Weights of a small GPT-style language model, trained from scratch on English Wikipedia.
Size: 12 layers, width 128, 4 heads of 32, MLP 256 ReGLU, vocabulary 2048, 2.3M parameters.
Architecture: LayerNorm before each block, learned positions, biases, tied embeddings.
Training: a variant of Adam for these matrices, 144M tokens, 8814 steps.
Each number is 128 + 24 x the weight over its row's rms, rounded and kept within 0 to 255. Layers, rows and columns count from 0. Numbers have three digits each. The size before them is the row's rms in percent of the matrix's.

# layer 9 MLP up, 256x128, rms 0.157, rows 158-255, columns 64-95
082:143155104144138112094116139197099137144073103111157093139148116105135146124138122119120081128131
091:103143120124126141090128119080106128122164155115156114099104118123118174191160148147098139150173
100:121113128134143121134105125093158102131164170134150105099127134088053119111124172140153108152118
098:107096131152164149099124136087146147139126127130143104123154095106076150146136109109181120107156
098:142113140146103124127177161131121129103128089148135143153125113162172156111134146099103139089106
103:129108102138098119121151147108114122143092102138102139110135143113141129099120114160138128117150
109:101105129152100142211134136133117128119138135128151157159132165115111143095130138126167130121114
094:105144090123162114130094134151087092146098092145110142129108127134128141120110161127150103165101
110:140158102154110088140126117144132136143135154179103102094147155127137128126132091149158100150109
112:133110106101105129141118100110071139126133120096111114157091128121164147156107127118129139137120
089:133121128115130159151110123117112152089145120147100104115158111143103114097155109110128159111129
106:097091094135162100153137144117121100138107089110143170157125063136111108108147151102163128128117
093:131111134092130159127080072110117143106154128106126168154121137164134143163151128128089165117117
103:122107126124120140132082149115111097097131150151124123143102150125145155097137128161135125074097
101:137169146119158139152148080156113155136118121156120153109113119102130127102148114085123144099096
098:127142116103138106112141131081139126159137134087146155105146141109110133121096126122149121101126
112:142140110099110121133159140116108161116083131153094170112137101136143140150152120153132141124103
084:136157114126137122136120124121148125143094132094167159115109123106092164088131143167109105119125
099:157169171139168109108104143106155126118155117114108122133139094081158189116145166150119135115164
091:121140147123148133142099148105141137114112129153081177099109099158142110137158147156174148128105
088:125165156110131097164129108142124145148125146127118164121140087104104139156112090067091106086130
101:117098167149147087158154159148114146142098152102120103132113106132124149089124118086107104101108
091:120147136134107146122146152075125091105058140097172111133140132117134099141133123135115153111129
104:119084168117128120110154111096113102126124138162162118157123135115135098118120126158134162140105
090:151171132129147158099194114137128141118068102130128130115160147129086098125132124125129156126178
087:127122084154111144124100170085110135129189138103131110112111081087105184120141146114156114171131
091:143146104155080125136109163123148110100147148150177129097130133146153161172120103133132119117105
094:133157122113115119141085101138166136132109140121126127129122107084166175170145126135094140136150
075:132116109119150180155102145114165089084142097106082143118126129145045122132114146109166144124150
088:127112102135110126154165126131119093115133137089171114133079124132094153176144165115128124129153
110:093125121139116124078162126119065104175105125116109129163140107176167109132118117102129146107127
111:132118097130096114162150134119136115095100127135100158166128156160133083076104139135112093095102
116:165103121145092091113116092159097126120150118115146111130160129097154135130133107111110109177133
100:125146101116094148149051134091140138107173133118141119130118118132107185153167134127136172157135
094:126116114125110128137139141170133153121118118195114122132089117193155099097126161107125150125102
104:128176100125133123125153089105136162131115121174139129130151081140119116153151164145097105094174
130:129146079122147104123129153080103143116148146117139080159149128149130107087131135116114134134091
094:135149137146121136144160136140117146087133163136125103142107092141147157114118146181108148150118
095:132142163090145134152110135132142115105142134155127102152127153129137111104127146118174136139107
105:144138118117146105112084095173151140124134164149146125132115107117138124122111123131102112115124
087:141162108133137171117078113139134078116144137151122081145144139123134115136156137139124146119098
125:136136180137094119141104125149104071111140116115140150156130148139140163095173125190166088114125
095:143127145112109110113164116111111128147088084117091131127174097152147165115129081115118169154168
103:142146116138104140105141147159124144146149149162141086089087137098110124122125153214156113160136
101:123144181119141120149194130136141148136082105151133170159181132170120122141167109099126132093109
076:100128093101110157117115127147155153159104159139135138145119126101149155136128111111121152155145
108:111140106122148126075111150127158096134125124135124146158127101104135143125153099118111133117176
091:092190123138119110133172184133144090131121138134112087142119112110136132118149102126164115136128
100:112144100118078154148091125109120139102099138112122159174139129140151179130139142133126158096164
087:113122152129160109064150117113146092095134139099134136110121107144127145095117141162133053084131
086:124174141126144162128140112116092116116075134120116134106135162175184088133145112145131108052113
106:130126129123133114128157130140124071145127153124143112099136102100152101095104104152147070117088
099:126125145127195130129162155118135174131124131175097147151128163156145092119127121132140150106129
095:164160143139131132111148105146079146150148109142128164151112144159126160145113117122123158183151
121:117141114124148146135128177138141115133130158133131175176129126132147140157089111149138155114128
091:134139147186133107095145115147119122143112150162139089109137150115085102123071137096091151103093
090:115112101166169083086121111174119110128118126128146143145151082130160156168140110110098155128120
107:124169094102131121095102085127112122144137126135130096154127103158133149142130149132157128121104
108:131136119162134179157196092125101144135127116135131166174143127110132151124098131111074151114161
083:102075109159095097165125128157114155128125126120106108134105123109158130112095093123147143132125
093:140116130146079178081137081127090133128122142114154132160096158132173113143130115139131122151128
107:130139141137127113090116144134130122106121101142089129117117155184173112123126097148120128113138
094:116071119148140129127153097087093095174139149115137102141104072098077135129107131149113083165125
103:149147169126152143166149109064115091152149137143160137142119152147118125133165090112073101157151
107:126096093168108116112130135157131128139147117137119123109108129105143096120139162140159075172165
106:130156090132165087105072126172112135118100112122114154128136112154114084111094113159116102123114
127:145126111102097135127113080104118146100143195099147078127121165082132131139148153129095126116109
072:122127128152073156093129149109160137076114162144104137112133155101145094122115143142129126140127
111:133124130149136137152153112172112144122084089153138208119167159171138114130113114105099146138107
117:137097127100114117097145088121132104147113165135135124145152093120146133161112136157153106123165
084:113153112089141110116125080090111141116124134115138130139115137142116159102085102115104128079138
090:139101138121122131128110118089146109137127115128090152114117150129127086149130115100130149138082
125:124147112120109132116169120174109096079144112144145120149124081133129149097139141139125149117126
120:133084135142092128137101098120117100111148160121137142122092136146135090115133124124134126138123
086:104115109093074152193080113083127153078165117130112147164123152124109150160125125111147154119130
109:117125131120128157125148140128098131114130134105154144113123133104124108113117132163092123109146
141:117138132132159143136109093148152142123168105133125139127120098118101074129132107126121145107128
084:116132169105147130153137144111117121108128093144108158130117114142141114164118073144127145162146
110:139176119088107128108151130105131120125094148155108115143136074124141131160182127174145160106100
095:138138157135168124146160158127135092115104051151115142090148136148156118130123120133104133155109
096:121114124110101132214130119161154092155130093137120125102121147138109137134111146125116102141101
133:110110129148169133136166116116100142119092154160105133146115141158108108071153149149150107162080
094:125155162136107123159125131146173095154156141154143094124120146128135109118087126103132138167143
096:135084104122177147105153098155111121150128122170124109107124169119121052093122117132152129150146
104:107089127142109137108167124126166105162128148104133160101170096116124144153109132121070121113128
085:136146123126095192134135132134104103103129122126117125121142116159140102125101112127139142173159
094:111144134148120119153066147120142139104123149108169054185133142103130162151143130132098166133096
096:114139100124106154135103118118130146142126146101112080105102130170139110163074102155087140122110
077:120165112090093138118084115112107122161123126174137113174119062130123127101094124132153137169147
108:128158135119135109172143107202132135130123147131127148138128117118139098105108126145132138106095
100:119110117172142121124175130104133082142113106107165097140132097098066134074134128119143119093134
077:144091114105167129142147123112147138162137081111111108132180100145092097131146117076145113124136
088:126140123103132117133083108153137106107131131140118206146112123115125159115124113081102134103134
109:122117124173121128153100131120139148111068128140128097159145134148124094141139144169117150137053
119:133146168147184167142112113115126103086116083101122122165164115158127137134159118093114149118105
093:132139131143122148132114122095083131121147147129134112113117131123130140156093140167135082128145
102:122149094122120116116108083131106164125104104139133131143150156152127122121134158119138140109111
096:124119107123080115088179160138119142126161157131118133107112135138135128102085148130139151144180
# layer 9 MLP down (transposed), 256x128, rms 0.14, rows 158-255, columns 64-95
086:096092136114096122121113121127145107123087140152158152104154134117148107134133137130115142138131
097:168153114115144129126129137111041113134141101113124115129084150156085134118125132161119152146128
096:148101153158127135068165089108124110121129134124126170096153159130173138126117105146160127121127
102:100178144102144119107158125131176097119161097120144155099159087138159112143152096119080131120163
101:204157100156150142098114124069076107143162142124098130143108120164099130111173138150122107112119
103:114083116114129145099078166131138156128149132161122147165140135060125127127109169134111159139118
106:104114160161090127109141117135094158116148159139158091116134120098129141153107118118123139143112
092:062118169113112133135103139149146134130098126166147124156115159186160132130121113136157142105132
108:142148144100084139105132127140121112160111123134135110096100143132151144151195092123156126096156
100:202119111110185122146128111177083129137141153096146117130105122158164109136111131128087133111127
091:117117153142126094082127159134045127141129091123110132128094138112154086166134116176108128167118
119:094103112115120148116130100124118146178146128140147116136113148122141127162107132128150161145150
098:083172133127107160119120152069141123130077125157105107149109156087071144150111134085096139143098
107:066114160129133155133137134155147144098142123172169123120134130120137152083185115132120145158147
096:154087119127111097101055100134155145149123163172168141116143127102122126146121140116103128160136
101:119123161102140111147131103123134119149090134151159129151138167110153110107141143108134171109138
102:120149120132165156121115132153136162175209150106124121107143099123165116134135150099136135118098
089:158128164101096138116100137105160147147136135145131109128102112169152109148108120143112144139122
103:115162126138158133107146121123169156147140139110137169170105149104154121120126084123131107116135
092:157124170142135118141094121097096152148144167097141152106154127158117130106122100103095107115107
093:092144101118141114097102112095042137143134140144110154186144126139109112142128138176117123128111
101:107097133120106152099161116075120113135111133140073139170126146128095116165130130145123146111121
092:114088112098155112107118156135207100121183134093157151101129115171107138116099102153171165140065
105:104131171141135103100121120167098130069091118162122113125114082101150151140153113145133139117110
089:128105132179128160125160105113111140175107142134114150160121112141124139137169134077107160145086
091:098167134152142151118171160116127130119112145137150142148125133145146123135130138108109130134144
102:121129148134135130102136112107070171110120174134138132134121103130099081135132140138096122090126
100:096123147156143132152124125109181119117111139134119091137146113132141143132184157143123116141120
076:122150109124153078156121140104108101141123109129152092108066115129167151106089122162166116121144
099:122127102122146164132162144109107184139123121143130127130165096095143114081151162152125162138148
110:094114138081126144147151165138093132139138168178126103141114115139128138110134138145092110099153
105:174147132128147065092092155107075138125149136111091152140108159128128100108109109126124108120091
112:142112135129136153125121099085089130154135111125104141118096107178138114125128152117139113129133
107:098132148131152121080138156109138105105097081134127093140131111116119154113164103119081134138146
100:109119111132125129141128141120201127115100163127145143148198175062123167155086136158168165093106
109:124103154121151129184117080111075106110147099087096117137074160171092124093099144157137175113122
111:139152140114126170121135129088154163135140126094151151123147120089134112083132080119096130126128
107:230132126117119132138116141113161152103172110101138135098108133128107126128076136110131140124110
098:073116108144097135117127140130117143111107166131117163097093119102111172096145142160197126154130
098:093113108138116152096114140133125099138145162120091115127094142120143161120125104112119113148107
088:168141169128133129145147122129152087137143122113182120145138102060127144158136153089106120124129
127:068100150141141121166152132128119112123109111126116087112105121143145131182119128116106142099180
094:131102123171136120147127102104153176156091129136159146112099119125105112170142116142142132135144
104:094103119134121121157101167138109129139153115141103145161102135085097171119113118092161118091128
103:014097103117130111149123115147131103119128124188134127101144121109142152176102119096106131125113
082:110134097136133141109140090133121119071150117109125080147130147081132152130185144115119129136139
097:128160138121131135130108146131150131070130104132097173150106147159143114134096114129097087120098
096:140112148129142147131166129100103087130152147141119161160112161140118116141109132108097123109118
104:180153142122087120128113153166134180135148133098092110115196158117112125161104118122127108082115
092:136134118128142092125123112160109130125086172089152163164127119110124141141105153137143137135169
092:142154128109106094149157096115081174102147112086119126129194074140139111121093137112107124120145
107:184135114145125113163138130113092154131121129102175100119096114171100127154111099156169154105140
104:149187123069119126147130096163185107125084110097121097183140154129136160081142124105139105094161
101:113116089132125126091138105125049127109128160089209130147090097131156132139118085106140121123094
110:129109132145123151111120100097122144158114169158120097115142131144149143144164121106116132150107
099:163116153138135128160127085106082134131094120153148092138133155102163098103109181096132139113124
094:112148105120103130115156124133147122144143168152111149112146139161087081129137133115150100124137
110:106124128151082141158098106140118106111103102139170145118109155121114127117136149078130162117124
108:092154165114119151135128169144190110126103146135127131143122128111097112118166125137134132100119
084:165138138108092109092106169095104154121128139152087135157131152110158122123182082116158127150126
094:145139098135149133122126107120136091140113031108116155113103128141108153119125133107112138088125
105:142140131126083089120098153156093127131158169115124122139169182121144116106124141126184107113148
095:112137134111122116158124118142130104113127115139107133138108131115152176117081091100125126120148
095:145133120120106114146118155108187132134119146111133087129144091175135123128121123146146120160145
111:139154155120136097090107130105120147116137152127165138156117110165137137124151110105098120111071
111:155123097117109133148080172143099133149080133111069143152138109119135150126094112143144111140167
103:240106104118131158127130119118144146113119174114130125141124133121109116143147142134101130147117
075:110165115109133076170103112134091090160094118146133133130061091131147112091122132147133115148116
105:046100091145129128105146147117123107177130099108132140129159110109166139137162102120154152163143
098:118172137123120127103117117174181126116090116087129130127156151116130127106121201120124112123148
081:148117136121114109144162151169141093111121108087131135122171127117093106149140141143149112171131
099:192118113155140073093097159123113128128111118160136166106178148146112106116143155142136148134105
109:161120139141137128154121139119119160152096117138138132158142163119183151106145112142074115140099
110:125151144123116117132122117110085158158119121186102156150090107111173101125159127131135129180104
095:134128139123153071123134121110127108121125080126144160102113089102144089157119126111107146130144
103:128111144131165109146134099133093147127115132140102097160126178154170130113112140112107082120148
112:175122110112114086114150124144116173117113126124146125085155110127131154147088159120146133105151
096:040126181130136122111101142163136119093141151148159119152079136108141137157113152101156134173129
113:182166108130155131140114116140134112134111092125158124152123146161101125131104128124094183109133
099:087124118122120122151126132150088148126152104134163102161127154080115084142094137145091166111095
103:158147117137135126122153114137155092129123108117112124130096123153134152124089100102202142128137
097:095087160124144126150127090098102108128095140160130140128104126172135118080134093141158131170100
095:100130144146142091127130189107135140106134142126120132110149097067133108122113106146170138152177
096:132176095087131132141127087139170173109141123116105147126141098157116149129116159129140082084115
100:168143152138155113119154089140100157124158152117129114078115143147161111089155157139132137173119
089:193118117133102141101101143070114140127114122107129156111071135172084133136087107131101132119114
101:138157155127115116138123156114130140140163165103116098121112138106111116144109172101109101095115
102:105102097127132140153120158135134144120143095161063121167145137115085120135190109175187137073112
077:115139143166152144094151121125126167076147154095123142131106157117122124130151096104119129106106
106:097161118137116114085146124163143103141144108110156086121095107125154150175175159123126106125111
096:104108144119154121150132122134140103140156135130097093156152134113140141110123116139138080153100
084:122140124160112144111144138103118079102119147160130092122126143089160130126138116165168112131127
100:097135130113127117079118103121184147118120099138128099111127078079159158114133159140134151137133
100:139127163140106132128100125125108141131117111119163146127099102135130119134115129176189134148157
111:135155137090108162107128194126109157126143151122095148169108147132092097128144120155118091121152
100:082122151141121150111117159128113101102163153111155137118145086108138098115110156114126143100132
100:129143079136113146090108161130136047112116132130134140080149096130111087101129130140141120114142
106:113192147114136122114156110129129146111118113156165132130062098110149184136116145135141154086141
# layer 9 MLP gate, 256x128, rms 0.148, rows 159-255, columns 64-95
100:125158135099101104116102114137118129144106141167119156166106165115116110150136127133110093086136
100:130145114112114123128122125076147139166144144184110120130131131124152150168115119088173191118109
104:133123178148144119130147090113142049104151144107126142128135138089110155086155078147143144122153
101:125134089105123155144103105119099117163107136185145073136106174134098051153105105103144154131139
102:108125151140122156145147118113120123139080124130166104110135102111124099136138092110120131105164
104:117150136129122120149175136105099158155126146154158142096131116123122131113165082158167113123146
092:107109113164067134107151124141120155109150150135162116098134165123151107111173078098121131128112
097:090127140115136159127145137127129152149147143124147150172112121111146101089140135116109150098118
104:125114120125115159136138071104077119132163131118131117166112149111159145120139129116125140099133
096:133102133141091179120114135145151080121138136122156105147143147136107134120106123136148118100124
105:073148115131093129131138119180145135145171148103171151138098098071104124116141116111153099096145
097:117131140132140080155167124126142162129118138146105139101154146129107107128165113121139138135108
098:121150125151125121122152127139146129140151155109159088120127120058124136120144110136159142156150
104:126156110140153145169128070138134139149117133193164135105107152127144135093175109110133139069100
102:120123102122088142122155119146076077140136187123130154124117109148171148109109129111146151150094
097:095136138150140105097101104147133093121133138114173102106126132123108123127133098117109074121171
092:143108153109065131134129125105148153126127142144107110159097130100119127100089132137132139129126
101:123146142135158104104163115182139104132137133136120100168133106087154119121136148117135133134140
094:133105126143116136107118146142101102104131116136144113162136186088141174117158085164139144158119
091:103163140132126149172115118118141107138129137129130142126115157135149143143131136188165082119201
107:118149130145120133141143098080145177179162174114145106127114141112108148154101109162104196114136
093:121144155138133168132180126102120135111099125150145131105111142148152131145121140136085191121151
106:109101117116130100117111089151093137160127167110171113181079130143138124163187129142141151150116
090:096113124111107083154099134101135133148164158142102140161093128139147131097103106125159105131101
089:143161170117132119129148139111161141101120139160124109140123126119180094068150087141138133093105
103:118125119115123088126116153148137125144105129141117122125107160131161065131101128182158128152109
095:125133131166123158142121162134113169101109119115101080162146159149160102138144135140141143167135
083:116119111121136162136138134125129159091100139097154178125117141122124145114132152100109117089150
096:081106129154104125111158133104120079160117117121117100155124137125129150136124116099124116106129
098:103090136136112106150133141143119169155157164127160109122114108116110140156133152179104149119134
101:115125138128174161100099100131126131132163120113131100127129107108120101145207104081135180113137
113:088107150092110164137108145122148115157115108176141150135102150081117126136115142153183152118188
102:120133152121162094140149136178141104154118119136104126130113120126105120126130109152121130135137
099:119139187101144162153099149139166099123145133137129134142112191104187086101098126141172111120140
105:117127172152139130139120139129158132114156163163146105168143135068152101090147129086201141155135
110:097117180143082183139099129125131108133078143154114122125088135118133125147121059135142124128185
097:120119128123122129154141143104126066154120108107121107129120163140133145142127101115162063116137
099:132094116135092152099142098125146143093159164138132093133156099088120157169128162110139144131132
097:108145144144133132141112097163130122156105183152166138132131133102131133137194089144104118108143
090:133168155112135130081117126110112138104094127068136120159107125108173117111148111100151143133126
113:109162126175105133122163113163134126148140164143143099140115093137161165171153115146114140134132
093:103124118152117145139109134145138118133141183136182122135104140125106111096120158138124112104093
108:124151123134142128089092108094124121102126139128119156092117097092134165105168115133134128132182
107:125201157145131138135157135135123130097080174127128098112105145106136108092144171102114149125157
091:124150127136108118115169125116158117094128110137112110122139146139142126101122141146176125114152
101:115150128107143100154132108122123083153101152139107136174118133126143154119112127111134162105132
092:121112167164134145107150115099118149145179111114124093102131101126129134110139115128121127138151
100:086145113118152133150145119101145121103146155137156134110115108066116132109191161129137116145137
097:119170096112070142125110130125151204114106126096129099105094146101136082159115148169121105134111
089:149119104113124163123096098134106066133064137118105131129124141117139161145116138139148127111105
107:118139130137112164132140122104110149132141173107143089129135162121112139173125126113135183132146
106:128099110131118118154104139154170169187124161166148104108091134079162125138109147164123147127100
101:106148076128142142137078145121138105126142161109189094097114131114135160127151130147132072123112
107:120106137130080159122109087092097124133150155125144116096091120099122119134173115145156135129111
092:106117137086124122156117131136122148106130131118139166158124099135137128123203100184141130183133
100:132109145127134117078146136121138145124136140138130054128128140097136104156113129189128137159149
109:108113113126056170143148111098152161147139163156147107149136129124139151141109115140136145147161
108:089157108127122136153113159133102098109127143121116122151103149139129122138172120110148116141146
086:110079119173098112147161143134103143131130162108115071136112124101143124104112098116152131140128
097:145122081103073179067114082135096174153109136132147120110112141121169135101148146131131148160123
104:128145130141116178095077102165142098136138187143185119135115118106096143152120117104123148130151
097:124156142131108145119133127142100146108085121145120146147119152157170131133145106084123176125180
107:121133125115137197143143138102160123135164137157105133115115114154153157123187096126160141159104
108:124141114159149113138128138139113137133137166118172067121141087092143147122143144133151157104168
106:130095115180102096119145107159110134160134167145151119123110117096137127153140121178151095093128
118:112113110101117108155106111108160146104132164116124103148118190085157079119147117134103115108127
081:141116145120077152094132102104144161074121121083137130118143150144134119158133130193111084133141
107:104115112133083134162057130134131090108172166112202091121103166145107098169125104145148149094108
102:091173129137110155136103107082117103120121181149132150108129114154120136134154133100102148090183
085:135114131122107146130187114109102105100135124094121147199148135184112119138145133128116106050128
096:142150125125080135150131095087116163118170156110143072130139111093111103106162129157160138136114
110:112135141139120120103146116101131156167074142154129115111113154094146109157087097137121137139157
100:103078129158142091141108084126124128124126179138134124173093121113112089089146124120163112131131
100:128154104143135103095135116112140106141107134149157126131126096125121133141160101143140120084155
107:124121130166102153155121080135135101133135161123158098157061125093121119133164135114109186176179
108:078135109128168168149117094149125128140149117137142109145110105137146078096164087133131187125097
091:132167115121113144112108124141082168108154119146108164152100131118161120159127109142106159103139
102:115095132118121144152142132125140111158079106129115147139085117121136142105148108136113098122124
097:128127087119127110136135122121121129146118143151139163128125160124110074120152149162151124132108
100:111123143117155124112095114122109119129145136168121135181073180150143120152171098123142116137125
108:111140120136131112096104145169124075133144141099160098107120119089160107150112112106152124107153
099:106118115132126130178169135150111107164120155106133114115123102112169126094131121115121157147141
098:116073146135148177105159103157136128126142106166130110150120172086109101077149094132152153128186
099:139130138122123173149107104144096116126159135138128113160117126109118098121126134142205160150152
095:131140099119089131131119110154101137102125152123132069166117159139145093107126115131144120173115
098:114120112106106167143109089176154118107139122110167105143139143109119128142103141128123154101176
095:095127129120143114125141135125090160153139129157161160125131119109153132163196112117132154180146
081:141131128164152132125187113151110149082092130120129141115143171162138106141156106100115118080129
106:122136138144124154101121116086108158110089161136122155142106130135163105154137142120123123144130
101:123153098141145156088120143121111084136105139113146080125111106065100120092143157130157128125131
091:116139078131117107109155130165124144130130133131151086132142113102090100099099127129129143151128
098:122136132126149137078149143083119142156175133083153110085164102120099176156119142143128119140140
103:130120130125123127093175070150087086107144143116149152113114118103141124121166106126132114138199
114:119181113134131123157125097132120126113120156165138133111097113127122137171149124098156137160149
095:124115131155122136132138105112085140161082101127104128088130121095120130139138140148116125173146
105:110138141119140115158110123115123116140134119202166145144116136115118117109147081133135096106104
104:129132132146128143126129140115137118139119151151150097148120128087141161087122113154136135120180